From a checkpoint of a small transformer trained on Wikipedia.
Architecture: LayerNorm before each block, rotary positions, biases, untied embeddings, attention and MLP in parallel.
Training: a variant of SOAP for these matrices, 339M tokens, 5178 steps.
Each number is 128 + 32 x the weight over its row's rms, rounded and kept within 0 to 255. Layers, rows and columns count from 0. Numbers have three digits each. The size before them is the row's rms in percent of the matrix's.

# layer 2 MLP up, 512x128, rms 0.13, rows 177-283, columns 64-127
108:117190088155118087191118110091140122143150130107103107138167134146187221100123186109110107166155127129176185147101135162150114173155123110109098119126138100147205123067137111157164125076129170
096:118105158143147144135112190046121088147194203091159168155153099111086162115094095171128094173182180132179097097127138123180132184118078154123088128104135162109136143079135127136104163110150101
104:092141161136097087095194155180131103143090122114089174103157099087165111147160170114129113124115128185117133166141159193092157107134188139129138134053142069193156088133148111140129120154117094
098:171155162147124171135125070140068108133142141141140171096211166122127119104103115190095179133158162166109174130111140136112145121151085170128172148079150114122065090158093155160128128168136153
095:132133098114190113100115138141184157064179130154089067173179158081196152074067138181125080168164105110151141154142127129183179120122126085133119135127134131109136158112123184106139089131137140
087:168111140182128134104108117103094086111121127150183099125121077107158113118148138131128110130140143184173101146212144107096133096101165123062137134162146096094125119174121097161116067087185131
099:110119109168094088117146110183133143198057142133109168134126148122094183113119149149133149183063175205195095202157118107135154138144156140144108140109129140152121160048101089160061123103160099
119:140148175152164177106130140110143146094098038054093124107165155111149184097131161169158098169082138122093157149099186159157140109123087185062107153115118097172125117106167124137130184191074153
100:073100088149117119139138102161143123172097187106114085137179104124129168075119148100100120210175109157144137189123125125143118133106155184147147100123085129143147125149179146161110086104118064
093:113109155082076064133181164111146195120111150117126115121155137053071140148160140112190132109128094147136212140143139071127098182113172137126134138077176205131171143124118119088147100112152165
095:150062152144133152120130120077158145120107212153091091154095111179157121147147166154156062166105114094152148205117132139097187115177103076123118129136178075097095144107083142113095162117096073
105:098150169165067078091140128165148139175096226115060082120167161121090087117149128154125128126107122183120139100095147157134132169140126068119132127107109097144115131118037162124124102127082147
098:094165151119117172172132122164105093141092171094102146124108104187100137173103104161110119121169136104125089127054110185115159145155194173070116119125157056172077102143140102108128127110137111
108:103100152114112112120110139162185126232142117202116061124162153086122178136124098108161144126099069102082165168146186106193174167116095125141136122126119098128090148148072126110207179168124146
103:095155092154129111128158111109142155054118131138107118193122081138113188101143179075127119158165127053117023086178108115185115133107160148115164113125182095098088121126087107157122126120143104
107:162131137082146078141161079131125129125128092154145155177092144123124179094154090193065151098112037085129081193159104085194150110120129094143162139136147143125113113076085073159101195140088147
102:139122135101165113091141140140147100181116186185135103150141137095083188178133130180108212127067166143117139135141153106153181173193163072147148152079135152153178095104108128119097141203125154
115:108128096132085079145132120068193162150139105121120113173145136161130112119163137103173121161133086141139186165115125180254175152069126141151058131157117153123115154160112102091123124104046133
094:077124081168145057106151159182122161137150132170047075131156111116105078139119121203090125121179145112182158112151114118112157150119167127050126140126134169083116162122180141099142127107145134
084:097103115141121145105182106119205118105164132086084153141127128122114131109113149107170187115180118100100115145140172117128142173145115126077136092154187159133107111080076158098174164130105192
102:115135109094168149175093130129152141110121150097107058161116148137120185120160127062098136111138195112109118113120166164104179151083136110129132121116134109126197139136147083133155182122173101
101:146111133104123115095095090047130105123160181126145089134081116140117153111171163123126151120140091141126176127219090131101060106142136164114173052117131138070123059178156111054090037129115162
108:161097103165141128143157166061135125133140151143102122100162175130094140148160127081103143108136148135147124158162123191108134167096113130136156105108142176150141114146176132147149101162069113
095:143081140097124119115153113154093144081075081081130143061145117108103123043090163106135126134151128126123093131144164112172129145185124086179159125144188066106143027087092186148119104137215145
103:142171113142163111109156144155142122084161142132065117154109127186092145125095127143094170134124181133115137164120133119133156158147099134163200132179192070093162082118163084061122091072168144
103:164112121103149140071165106102084166102112146113169135121132120140114145109160157128136111132097153168189086131111151164139075135167089147170188063127106116142084062137171133122159115148069150
095:147126152154122078144106150148095081135170180097124090177111136121081113100174165128058097146100113157116173109109096164135156163102141178128154033165115184136138132123198109129133142100133163
103:121086134185137160091143109115097142111166157154114096100159136125114182145158194131141054115149181161134134123204153152098142199162123100111122152136137095160114154196105166137126108137136075
090:094050165150089103110156091137169114160141151110141093107144166077098131171185109135105128157102124204147082175131148085160159082130149100097127088070125103123147098161149111117078108098156126
088:103108170182139113145180144187127119106128119126115177130130191106154134189091171161075178164136160150099144108142090139098108123129091175204194108138152147106145114158142149156125103130104106
097:103100135144140158188134151078116138053084124146117166152151099176182164107124071171129123161175110122138147083072141159179132112076068161124133120092130100133146174127140138072180102102102169
104:096157129143087121196099151165104124160132121082130077203092140122083166119118163116104075169161047117193165058098130140108136120078105169146104066148104132115140188146155117124160101114183131
108:093165110159104082153134156110124171096091114167109180127104183132149087103110125116111066169157111160076160087155177164136082115119109159135161120124125125128148168193085146116173127135061181
108:151125140111110146160100180165088067142174121079121086092105138145127110127149151124115143127086187142169145124089199147150142125172148225120096171080062130142119150111143171140091144132122165
109:093134102081097086172171173065082119148134155141130109098137090149119095107112172118117092132155140129113138105167194115181130093157098098125114120094141112135103132178122147081152111144186139
083:132159138173048143102179171120101149150165157154139118153078099153181134129096170126156095168154154091155145122110136158147171178108142133101154121166218099064145135157079170107136121114160064
103:044105094100166162141123130122091074134144169114085122135064127155172177133169149175109104155088102145194148113133141157124113065144167118164161168100110091128148108068158122220118167115133127
089:106077102138166170103108138174130092184101135082104068159113115117133150187112094158179122095127107140147138132123139117156123161140166176141090140069139131108116179167153102141079129152112131
098:079116150142125132096097103068118111165149164099178156111094148100100131162090119118112093115197095112153151091089181110138160099150173150121154163123119211118128175089065145182145132140152144
088:121149108127161099150146096123147127126104108160136118169064164146073104141172138107104148111126100114203094174099116071140098096078074163123112107056110123088118188087141119114166146154149104
097:100197179107070138090142087160150152152155171172091177135149169150105104079087119076143132098140140152097112123164141122077151075145131115153095093125111076128156115164100130126155105190132076
097:113115074129204130169111169138169136172101079118119139170107124113185150152179111089128103123136104183084103077087146183175175138086120123144112166130079164143103088163101111186198139184106104
098:086143113068094075039171093129166137089144141126097129161150162118121178131081157091141069108157162095102125052124130098174152162173113104181102168112146093103076095160133134098109123131110144
094:111128069151118121158098152115152157164123157104102165165115170149078144107152179161097127138176162133198163074158155098111118108171143125138144128085140151089139195111097096151163108148156126
102:130169208152117123095070083135144108093111084106179148135109139127175135116103097072125118069135098143120152085095175156057098127096198111093127138118157171200116117078116149107102131149157102
109:149087094131149172169137123103100124132120103119136163191087118135106194122191118105098118158145127151140109086156174110103128107143098182106153148086187109121151153103120094164150147131122066
090:145092146114155126085110187128161180166053187111130079076151133081155153127133139169168084140135099139135174159064110149150096171124125084173094167148112089138130086113106094158103074126106122
099:088177102172184133182114096183085095101128112100120121114123154067130140103139093131109087134104125129135149112156195152125155111127154169103112115076088193151115111123159104176129061131126112
102:086161062175171126117150153165085148143132090071136161170090107131112184080133116080153123185129081106150093123177192111154144127142139133114099115171104094157148113102152115136100132153098166
099:128171107119054104139124166193146122140111165065115165117125145143105114087118081166147156121191176175143140108072101133059143154086135142050096052159122155161146148120140177154120103142095145
109:157158124160174090079097164116132118122136125112097042173129201103138135090080087154103091178155108111073056157112146143139189121072164170139111119148114136096094113110152187117153136140140174
107:169110098153112062131151090174113154117086140150065134130147181123154102132115107214120094140147127093168142133132107153101142161128117115140141137161132186148097125064060109134117103159161110
097:105120066176112108204072109097135126164201099149156064128164153111139093126143090101102111165133118156126205170108157127075189088095130106115139051141096111150162157149183192108086144137107111
082:164101096080158146105121097158132078149095141112169103109128102084127122122150158110120109139126157071095161163161168151100128179161157147159118129098163126083132130128101142121155117158121131
090:107147159181148128155085171148131141105101142104098085148162182134139126120173108122128113115155059143144188114093128103136148141141160168131142129086077110111096186154063164139072172109134161
090:130136084126091133104187087110144120090069139148184168080125166164072158157093143151148110090155165124128142141096118159122145130158130124188131120080193157095154108157132122107123155103149118
098:149128111185122123109133149073123088129111141164165153094132070127139132121138175134089107155154115144124103139174150098123081068150186081076155108141145065151084123161084087109137083198181139
103:074094188072159122099117092129116077192101068087132114102132140091184146119103127180127139105053156122135112159137112128172151129148139123187095194081162075149103034122119122112118158126115119
097:135101153106146130154067175090102124081178210150104151139140126139126126163100121159112159114144142116153147161140145175129142125074088169186102151162119136155178166144181102175107092140108167
114:103105112110103115133136152121133143128112165141065117142129203088122119187111106138135076089185158089122143127108120151160119149138117144064111131110145084135086204145126160162170116118114084
101:107089112141098080137152153139206135109136166173171142169136157092129095106125078189076121124197127176166126096105126133119075114099083152245146059125111183111102150199093155138116137103110164
095:118113182119120085133112067152172102185178130147109068145139189080093109191095137127090126123159113131166097124182117129074164121136145143138087105101120169131085180201148139098130098088158061
100:129157130058095083080117125154178104116118109140150145138155162162091127084149162127112107093134149171214108162132120082128112153178170131131082110178146113120173121036121148171117116177140114
080:160097109130154157140123195125106133111168114069130092136085120131137141085115156148091134137195120175131197138066165156171156124127151123197109113060149104102134201150110131141127127080098168
104:124104094105135178179126137155088060133194100110123106169107129128162100127181108168110120154166090080150138141067122168117101146187139100158118074164128130144148153162062171173132105103132125
109:095171141112146078095057136110121086126098139083152163055124158098078082161108063160121165080194120134121146136096164094124157188113158110139121199153186126121084142143189129072132120205132178
091:130070094118119144135157151165200158100111140131146132156168124138139164168121133164106161119147127123107121142081148183152142142144096148137087140117178148155114123227081118113142141120077102
106:131106144124139135099139086142144144123119134144085125184048171132162152090114116148099092158156123145112139110132129186092147083182145076120186140096131196132096116150132111159158149123047169
110:134139127092104119110122142177168121187131154123153121133048102094188143110116078181157112151161153131118166152114192181136186123092158153148170132158142124156156128158124144200156184174096101
096:171142092149122160120149156089153126067096138138125107125155168133129146109096190118088171097105125159095089164201142112182123105172148153102157187092107109178116146122147179162070109125072037
094:202104171192179177095155049183116121146110135128155094136122076136134180093126162170090156149125150152125102120201156153139094146127120136109110098144085179130192121119136091139144109129082157
097:115151178185135137144116134151102080145175144171144075101115134156126134163142134126173142084117202121207128173080111145068151167141128108145172143104125074098100110106104155110106091075134127
089:120126119112124136106115136113089175108146152126190116138208063132134127163164143129126117137125146167142077151085152133142177140129160087149147074109161138154152134146134132119156083066146108
093:142094165150113102167115171170114043105141115090113143116150183081103096190200171177184174126165116144070104185129130168193137182103154116123114125087156127175127110105180095128097163163107146
098:147071160138142093082092104123123142079110137122144042139127114165157132100174136105098117198120154132106118076035184137038152137116132123080126099133103049105123152147132136087155072153081072
103:055180149100147135092088098158146187134144185114062123154130168144140158146120129092098140105158173142158110160084090146129208186122159145119154140097154119124110114153099100119133094161142088
097:100123112135103157109039116176092152135104165134130104145209104119064152142113096127114112139162145100117175125109150185116138119124110128167147130128110052117138188190130121128094103136136198
136:089157164156153139126144127156102066145166118143171103115094119128096124144101112156121093104086131194139111157104168160092151078083192164113083162136123123158086118164153122165118160149129081
100:136160136125146077077139120115105116117187162077075183159119173124056218160147151141140142140096100169129192096088089163103131131152156098122204151122136120193093117132161099112119131157076220
097:100088141131134048098108105130125097099154065097137141114193106133116112116150184137205130171143070114079148143149110107118143107114081088134165163120157124136141048104099084075162086161156214
092:067165157101117143112154094130126138198176112156097110135138140077104228096135080149110127127095196171105175157093117110134096148120085118150077088169182109097102111111099123097117034127132144
101:116114179146110134130172115138096089176183166146123159169104143095160139163142158064104164124101131073133078114149141148119169073119147143074178140121169095134189136133021087095141148089154105
101:079134097161156156083096124106171131121161095114118123169074096125127217128102090118162137135156121136149098097156127139135088138119106166124175106129106139156114192124109125143161125180039145
098:129174123153116201128087156172064134135158152089083094152185152099142146171058084194113128102104127155111142133089139216100168138058050116116116133092156107160111167161154155132153132088108137
091:129148113104154113136088148158122147158134143154119091160050168151160110111204166180146116119135197095095053103155125112116082092152148125143127144097176184140082123180130139096145143087153145
097:136179077128128126136181143173123175129137124124092100098088153133187098111131176162130151138123140121115108157156104154099123089175146142061166148098150108172165149126156186084103108114118091
096:107160185130093091112136132121155146166128101146165166188153115163130153129105143048125158135130172132150132111107120119036131114144163129118076101158147135170074158122130119156131132187184100
090:099151153127179133133130144123079091195161132089141175122097068145120128135161175141095181135092142182158151138127094176158138080174176141105125113086113156194164099170145094180104089122152093
109:118129149140105089153122117154166140141123153168142144163169125099107138148153171115126139150145190082136160187095119139164128190156082130180134116164097123141125125092126168133158091189114125
105:128179081113117107070110161113192104148101106061125154111084095078116116171090145134145134142094095123134159155105176180098151115128186126177157142106131187154147142172135129115110117159101130
109:145138159150097141136129129097112128087144126138106096155150214129182080134138125183152138120106112197151145109124182166138140189079146125097124141131132183157112117141097113170090143102077089
095:172100057109128105110093126104179161083110148095145112142133110145134166141173189130114121186089129145107131151082094155143087135102087137182152113098205201140099083153153145116117140144114145
101:158115126145149117146116094114122101132135098135133128096188072149157195134186086119107141138120100119153159179094139059130072215146156138122156155101119105150147139058140052184155126139090079
105:046110174107141143117093142148153127153113182145061082159169115111146117123105136162050122183143137132114150164123065155097152088091099143147124089090118149115182120208126147181104067078092099
113:168154074164097100102126131103141083103089010059092149128095127170091157136084120160136166122154113143178139081124065109088104141177170143138137149165195135115081098131141143085178150142112133
095:191168161070146118138152142148117135168074133114106098153117140129133111181085076108121172052134063136091123155175159148187137143135196130155124146133156086130075135094085145112124090136159114
107:130158139119140137152110079104123170099142128120110114138086111120162145124102136144045078078068136144157087126187176131133104100144124110135107118167159071145124121133154170155166105122122078
123:085131102135054084112109177115127047068165104138105144138156101112116144148091131143084155152092149115210170143094087147128134158168100130162115146037166138137088145115109115130151101144174135
094:102146098134100097106070120120123087110153074131166117099137149152123103143070114163143137188172131152119113143130148084075109151097135064143102099155182132165142135103162111090164171103178084
093:125123139104149104201109113117163152061111110196119121130102113091129104062163182124124168168151116145096120057112126088162133118152115122142162122108156166147096122106145171158092112180150089
102:131145145125154125118102111160153103160151075133156144076169136112131117100171119131149152124079197157141141158139121108057149165143106110143117105062146103122141081050089113130117115127180130
106:064103108181087104114095107174144115150134098132106093140154187129119158091139149146070137186059113124090156155119120113110183125095078169074118072144097120160149134126127140146137099135111154
104:143129102112095061097089130044125131167162171152136114125092142136093206122117161130109141182154111115111159140193090087100060148180074152148123069141119115119138092133143136068118060132080152
097:123074136165180126122107141111161157161143117176151128143187146186090204083114111164091131110152143101124163178119118142134144118179090125169102136105133206195132124115157080125070111125177114
103:149136139102183100126148137109164122144127102148126099111166192112130106069108097162137138173105132115075139122096107176112160144086133138166153117158114110113090085125119144152167121187123159
098:127136106107092116172094128184095099145213122160105127075134176144144128110096124189122151125145140132128159196117086121094125141111077128108121091124163142136158175132120149113101063048144210
100:140162131132129156080092083097166131150140091089105120113180125130177095100095137112124069162122159133145108113089151187148104153079150124109106142137121170162119092110140140161143161152082128
# layer 2 MLP down (transposed), 512x128, rms 0.0969, rows 177-283, columns 64-127
113:110096087102114109181129116132055119178162112058085134124183131136107133147099121113130088187166129144073139144144097119120124161136172097109117151098135112137122119131137145165152144138146119
111:149210141121074179144152055229108145107113100199112104089107133161160065139196161122121150131060097137083152152146087116095136084140177088127152128167108130139164151154103143134152118154108144
104:172102072129124128160119120055124176069170148154142136131134136129109151118089093086091183152142155165161105090107133086165151137144079110140161122109144164119133137107122126151136151095166151
096:119122077088102079103121198094200142121107105074084059136053081151106129179133086054159104114110093091136091160144091141120080159101169107120098134182130088105168145111190119130113120101146088
084:109183132116156108123078127156158155073118079100116108124108101153157120098116072136149150097126165127133113169140171095130154129109141125157159079139122127082146146110129165139152078192134121
081:164125098099149158184123155092092111159092113129162100105113081115162058098076077070152095121082149147150102119207165098137091135121171076073093157159142149128130077144090078195102092142163185
088:115115071132056133171162123088082164105194167072127150153109109112152085145102083140148163097121065186110097105128068089158123160080154142099129138134135177122148125137077235131097142135160133
101:099103138158135123151128053158111181058139108142096152089092176124144118129172129177141073092124150111169147097133135065094112066129103113113161156123070144129155122104141141119071073142144160
118:144106100122142098086114107151110114069198175098130143110112175158120117171109114178105173147082106140127084104122096084111171152140143132119130205179115142200116156130084177161160128137178131
098:119129138136162226139110100142086117116147131158146149158097162160177110101128102171085119172180124109133067133135102174122144084126110107143097124146070083140105120147101110179127169177138081
086:071160104122107169150161173179086156186132174104145146101169123028142111125092105101129140156115167129088147104161130113154091114133134176149138150137091174119177096167136140118160097172138119
103:159166151115088116117141130100126189180108113158081116100068172091083083136113082168098060078104131136100152120174136092134109118125122127182079171115105089144128061122088114136175101110132095
102:125145121131132095060127142088140156098179073150142115159151135070144151097146117116160167133087119125157160136207113067105091119090089094144090160135117151096194142121121137166093145114127119
108:100082159146104099128136178136119084205140097106081118161155099082098132126111095120142146136105077166121129111132207148190163199149145164090131110109172108124110092140106135157164176138134148
073:141145164094107131119189093133118067139119123108107127143104175135136063141127147161157165120107170141147205113114157106109189119141093092160100127099078139134173115155176120142138116185080150
086:153152145108104123105154090106131113149182116160151128117101094125132120138150113111068117123102100094095149160147115077175089134159090155140149120124142186175170162066089147111103176156087119
119:125139117149100161172153132138125186116163116097134182110123150154198098099132177089166066134189121132152126150135103157128093122099085162120135147163125144122079162160146114131178165067159119
110:103138128112144072084118135081212158180170079112122110137134156153068119115123101145120125112136065221185129124131171119184177123135162154125134174128169147124152165131112123151083073120161175
116:183139160089096176158109084095112112123131137077213175088115162149160169154141131071175155158088133161068116156107112130147152114139093138227106128126104083161147104146066112158114109152127108
095:161183154106136116132082147140101135114121154171162120094120113126132106151125111123091090153105173118123137110130090120086104082111126100185136136109067105094155145155143063205087104101174025
099:154093145173107131097154109148086123151138126146137210108153088114124081165125121189156105138127081130158136135136076102141079147170128131101140147123094135149077111132120186128132094145068127
110:124161148115120116114099143019113131140152181112140080138119129112093155101106170129105102131148062145114196126183145086114134134122133144117148077109173127125115151169141154052114053147126155
119:077192147088101169081109069168135110127097125108142150157104078135121108126104122175133109151165109143085138109099134037154137090164151162131101154148150094127089161115114127111134164087185157
106:102157133134110158119098135103132109129125168177140099182116125142131141208177131160130101088126163110135147116108070144058093104085126142098144139110060149136110207159135074109151133123037100
097:132101149101089165189120113113114139111108120141204166103145140030162134118151098132161098141126079129133129086134144116093119065117097153103073122101088167175142148123129166191150167168063128
111:126100120122124130116164148092104194134091143184213172135157118139154091148154090119146093145118090098139129145123115163066026132119110134179179126125133101159121079110128123146209137138135092
090:098101120142102053122084146088147109132149141088074067175139108126123102114138122094064082113071071150099126087109156186128145169091165181141124087097169136088091157130156118143093135091133161
096:179171157129116129128129117147148159177135138135092171102090097135168093152133152149174127148130061158138115150154081134143116126140110135139120148117123115126164104081121047149160173084122136
092:175136089106170157147126099133065148111126154111142152120123122150140154084064106118156126108148161087093158098178116152097158161121073166148130183187103157150099157094096148103169192176132114
075:148150169129129104092087069109091172096089147146178118110078099132108125150162118084173094108124098070078111105127124083134088158114100137147106201173102173146138136073140153148090139130159142
093:103230119118096128083099129209131128148163146175059104072103182132070082100114141120121146133042167084132156140176083128125114131173169128117141109149071124147150085147101125109133117162129133
103:157165151072164164166136091134090162194167108079129099131109105122102092136097123078137041128138131125166213081090113114116149117117118147133124107122159130111142138128167118148134095099141131
094:122065104100153116119149192098150168154120098148142113138087115091080146123044099121177115111186144141147179121082130117140112166117147166137150108123143130099130130131130132120133151069210113
111:148105140094098133157133176122165092113098125095105112137107134180140113127087140149085142102060134156158149145093222120188130119208164137160109199090098113160096137090161139089081136081063183
109:148099163117148139108148177119126147141091147211150109129143146160087153140143151139131072166138130153169167175128155169170119112126158147140167104187176139153143173154136054162151103100152079
078:127165149123115168202114135173156181092113176072150126126157142145135141126135131096120100140124178206105116124131118076112143127135082101163137151122051179164139135114146133129141127135125197
110:221137170179086072105129173109138182118111103146168115118185138098117076098077132109123148102169147148072078153098107118134132182114096127105109141153157130143109154186096128083120074120143136
096:099133165141103143196174128068128181121182146161134190059153138125117104119158163085140171125160122162114064135155096149070110102150046171131153167155129139182164161130103093106166151119134098
110:155176102145143108145142165182139126137129108154095090149147112168178121138191131131161142136072146120084134149161063141093088146105092110124094106156092056136122102145181108095113140134097102
072:102060123176133141126129097164102175102129174100087142108171134139127150138087159148103107123181185131067125082114096141127138157151140128134117125162187098113179088150108137143094106117080103
109:158067072135176116167139167103108107122064103072167141132113106068151148179124137174115110131104116112130113134109112145176109154098127128098184159098111160132106135109145106104129141077128205
111:129136156152053158111130072151089113082161185140139105077123131139109125126103122179115150144123130088138189172162098069068110133146113138110149105144156122161145163103180127112082142096124096
088:125116096107106089055155139113120077115204145126124088148108118100149165165130099104095115094155128160106153107128135091148161108175136084178105167122120151132149142115101136068072139115130099
082:169123102125161109154121155101130191194103118091115136101108169138106130132129171147162130111178180107180212104196097118097113099137094141131132137097154129070102221112145099110153108137137114
080:149131095177143119151128150179080141162160137119074127125176138110158075173135153217114188093121056124121118144147116107154124150141119192148126140120144109045139147151097113110128120132084164
099:080129124161132125031090134131108110139114152115153139129151163089119072104120091166191132133140145073142155118113068168140177163104142099146097109180100126150138111156130163082130149115134121
090:119143102085129205137118089132125167113161145094196167084073099118154117159142150098155076103147121049126110129096081054123089141125104138125101138114130144169119161065128123093159162167133071
108:164065156078124167088154125052168165144145127161141146114127134211135104154133196171134199109178137139146138146114040093151101125118102146166161144196138084114165154167117157109131153167117135
102:094144111174097125130152166113110135140118167216126089072213131115128138115098159133169140141148118131070136127111088060127091100156109101128222124127116100090096114120118126161193127126167106
118:125082144125199119097123099078090138095159064202125119121131164107127134143125154113108099135107102089095123125199150102201109136176100112206154191108113087128088118141140104087123162126161162
121:091082153110118182189145087125129101128128141177155211102161089145104121128171151150140193113112144163198198099136122094115100140170093086106177122086121129178157130132100058143126135150105102
114:105202176146155157094086204107163113150164128159160122155150116158086139121150157047148169107131156160093147134136138080168158110122180122126102110139117088143186155175209151150151149131135135
097:131104182095135123101147093148088140090084165104103167106111125140095140124097125186154148109132150146110109105136102126175092177170082165125124180118135159112065112110068115163136122112103141
102:112091072122128136143108146122118067118114127150071134154120083148114135150140160106092077112136170102095119147127200150154158113180142157133102129115161134106047115148146138087174074104132151
087:137143123126108132091168056160063194146161153080127167120104120121048135150080121140140112150144158139150165145152076135158109092052124106105094129103086151162187066152131115115175135107128124
094:123169117114132147128169058149174164120039144170195128098114133180088139112129107114179115063115171138107160107141112116135142134103145115114164170105143180081161143095164115102119160103105151
110:156143137128166146134084129131121084179097132141170134095112082133141095112104141101136102158099131141145093143185135104114082128128181051070141132186146107111107087133093080144160089178138166
105:177128151154151125108103159102128107123197136113077059167148191154117163102149160109088133180128118179160108131131115126122160128122164112090120117110117189156118133196069142110152121121123160
067:130234172113120160116179106106129122155108096131076111093146089115107137160122061147131133075109056104106135078122066138107135100126143157151143139107126131136114182125116099100122100112135138
099:135146176095114136128114128119152103141137131118060070118124074073167133124157132142053184120205103145176120144147095124131120118150117097190124130095150134096160129183078155156119078058076193
112:116126144130150176162141129097078109145135121133114124132163154156151145169142146122151177169138152167099162115125123128150222172161164158048121216120108124155142085071092138142109122157153086
095:165099074126172144126169156122064162082120117096146136084105089182139155074174091160174146123079161143078178160107139116158120120079080108130171103142106122112176110063127125165115162158104173
117:121090139169152127164127078101115159132117111085119096119122120143159126121142090102124168132111119089074159089156115175132122114100082111113166150056103123176096142235118104105115164091095137
073:151097136128156076115108216107152078110169084090124110140073116140125152106090136100103135120142115150126158152079177156147185127113157073160105091069151114057116168111116149110082088076112154
113:116171176144105088113109137050153176123090141133125099087177142135121144091107126079117154101102150175097144125175136089160103111073119133090135142107159092132109066102143105083108116130086111
108:052166151169120156158115163077150087135129126072118140083099140050112197158092115160108118107131120091117132123081128122131081178140122062110122131112115106051126116114119125126137134150128186
098:116147160170153113108083005122031134149149154138126124117115149120127107090124130094143071154112176127141118111179112069120163141137144146132151171140071129149129115054147163157108125166150121
105:130171089128096131124127171107116107128136128140160198062206097086105096148148111129169166079076125111123086144131155067161130166086122158134088122163127074169157125139102130105110120116220084
113:159095130154167132144141097070103116092103105156108118139221137179073128138165178114097116091090084131134074088140086091107096129176103118096105133113119151131106130107154109073080079098170131
100:096160173078148149157085118172112155147171113125150156123085136120130092142147122105177069147120139074115203123064083151055129140125108137133110101164146138121159089107113092163172141095185152
086:100203171078074094111123182065140148142175151134143160087103187096153135170108130092200118116113101119114140143082083122093142113145175152146131111110125092099092157153035121149119158161162105
096:128159130164107127154169090132083116188125193196079174112158140088133178119092133146122145169084143136144118136152114092118142168149090145103104171137122108071155080124087136107113147170085165
087:157155076098137116111119111126136197113066122117171150071109151156187094134170121095176076121132143121091144167148137113082113121098148104117152130175090162106140184090184103190161138104145143
098:130175112096172170115158075088141214150140151136170117108111084146154154095040102099064124166114154104170161110140134085075132116125108142157158117203099153097141133152101132124177099124166102
105:118172107115146167151127079136097121181151174141129153098147147091133150155104092158152133059111098137136179165202094117125154116157095182106118130140150179138134115134131133135063176147170166
101:174056079173130107177158167139108093129145124144169116092107060109137125132116106166164098146117087118108151113170167130124107099155107118130111116110121139164159151130144154145117175074097163
095:128170115142115166145083125134148127161072115162099138103165127113054127124159088102167102117155126094123160122101144156124069118157102132112169192127121094115121183122105063164097150088167197
124:101110153120143105137163116152158066145152073130162107106050113111132127109087138144079094131082146184124090141100191152173123139138146103149091144089139164150104124101133106148138142117141197
101:139121166122116073085125172086110055120120116098056132137145110129029170123139163129108156091087087151114174102125133154126132135160172134100174112086165129125044103110145102143084094107113195
098:114070139159131201116117153145121092178188176117088140137149142110113160122180150122161122109122155131160126127156078156105075053104130125107064091135103140114119108150152144105152081145102143
107:052171155096133163123152096107113147153135059142149136122096122053142123120181070117144090098095092143094202120161112092086099138154093153132100147217109155140146118098104103140145118145104130
106:121169122091169133119113157103160175066089122123138124093154144166076134095145084196157073102177123173139149133120122129144065178163111074143093102103089164065115129152207146170120081132104148
099:103166081132171159176078089139150148166129095087082136120096171128105121166090153138139105126165099127147146065156127105141083174119131187140160135141164148134112183141103071170116125187136139
098:102233080144111182164127159122107149100130119109091117130144142089116135133093087144109096063124130157174114098109104107096137120106096143143112152098125067145132110144164132138143130090173171
095:114157115154083113138142110110127112147116140114144170091184105120130146154064119118122135146160106112166192135119104136136100147103077097110142110159044071104187127069146105147136133176113081
078:095149105160131121130058091098090147084119097103161147084141111115067114176163104066119078092093127109099132089086112099152092159088134141139123161167100125133073137113104104153171134151142141
091:150129089145122128140125120183096124094146154124109161079118143124119140118162040197117127138143063175119101141123142140170126128099103140110161153133124104078201105179079146108169105088094199
102:182101097118122186153142176145130162123169138198124138076176200102125175179131084131163124125128154199127097149159147091095133183091131144111114105166140096137131180164145117100200199121087129
110:125106146127100114128133135124107141150099144112183151124111168085144153125169085151152131118192073162178102095102140120030059137154101117141130166094105140165088136188131093043135121106136127
112:146084153154141131176152082119070164133145136182111104159192173181112119097143073104095132127165132142124097124144061089180114163153075155095090092157134073121104119099129154176166158112144115
081:070154144098155143114098118141147103113137099094142135072131099128082175139101137141106121143185157074112083099095134151130134134140137093151109105083163108102080129189138149061176143114154185
101:114120052130197082095131138075153176114062164171157152179122135125130129137189140170137103149124088094115157135118106142099095153113104118162130157114190171144107127112148137126136171156160127
097:083127164118102174104158141119092132116135167120149099189100157100140108134103158150131121130148183144112099072135163175093148067099072161172055107134134137133122123176087177094078106154180181
109:178077085168120101125161107149077131120143133114167139086080167144136166127092128111163173152110144155110106115136172081147159172139166140114134155168110119164112119100119147108148195188170105
126:200154113148089112100101148140168137136156058074103130123132169146119211131085090108086147117116134128156164097096114144134115137183185092151091138095166147150128119100089170143133132117091142
102:085092101160142131127085107100139113109168133104123143101131118139131154097195140172130079197088166126163118096094101108074133149103064116130159099103089138116200127133130109173119180135100154
111:076131110181091147155155059137061141150186161110096118136093165138174040137161120122102098130179175113146117123160079077147090132102103065136170143144117084142172120131157142131153138103107148
144:144106138140038143153125165072135094068163115151107139140125111116151145124107092144116123146123147155131127087108140103114138195156120147144080182082134154144110134147062163093167117116158133
110:131095137113154149153161101149131169118114211152097136132115123091137156118181158098077112065066104089137144113107108144166149088115118162126138136095073103112110148178106116149099113161109165
104:127101138158084134021127071167088077168149138069122157138167127186142141195103094148123086090121130107154130179166103161107129106138122123109094112151095089083157137171122062108166113072126155
090:105106155154120117190114124143108168097098154110076096139140134158132185130119147180109131132194128118138125153157100174169106123115144101160075146163146183131113135183174127089122158110100162
111:165127145093186161169177107097102128132149167135164135111128108108145102163095110139184163107204160152137089116144106124152143138164170085193142160112126165165124139126112139127109179132142100
123:097154142094123084118082160039152143184157137132141114090123150116106177141077127153150141128127109146107194140215108074100084144161103190139109060145128158130107151143125136110178105103111124
092:110183139117118144137123102114099076130140140091101144150075158071134066197167133077131169179104131103121140062086126117111125193069123137085141116160105079098121173150080160145167150154093095
109:110137143166073139136111126146127112088122134119123134171132077143130172182162158092131119105169129138172134143138173107148113119176122133086106137117131159155151181138166107120069150070095081
092:069113113130146105120168144155120120148161125121095134131135185104097165164079129127149141118087143138098145135167116113183102149133094196139096197146124168154190138116142145131072203138131100
098:154101137120128139211172095128088132114128134157143122132045092138103178148165101116143150119145105099096128146190083120093167046151123127106129090143124081130120121134150106098160101095136143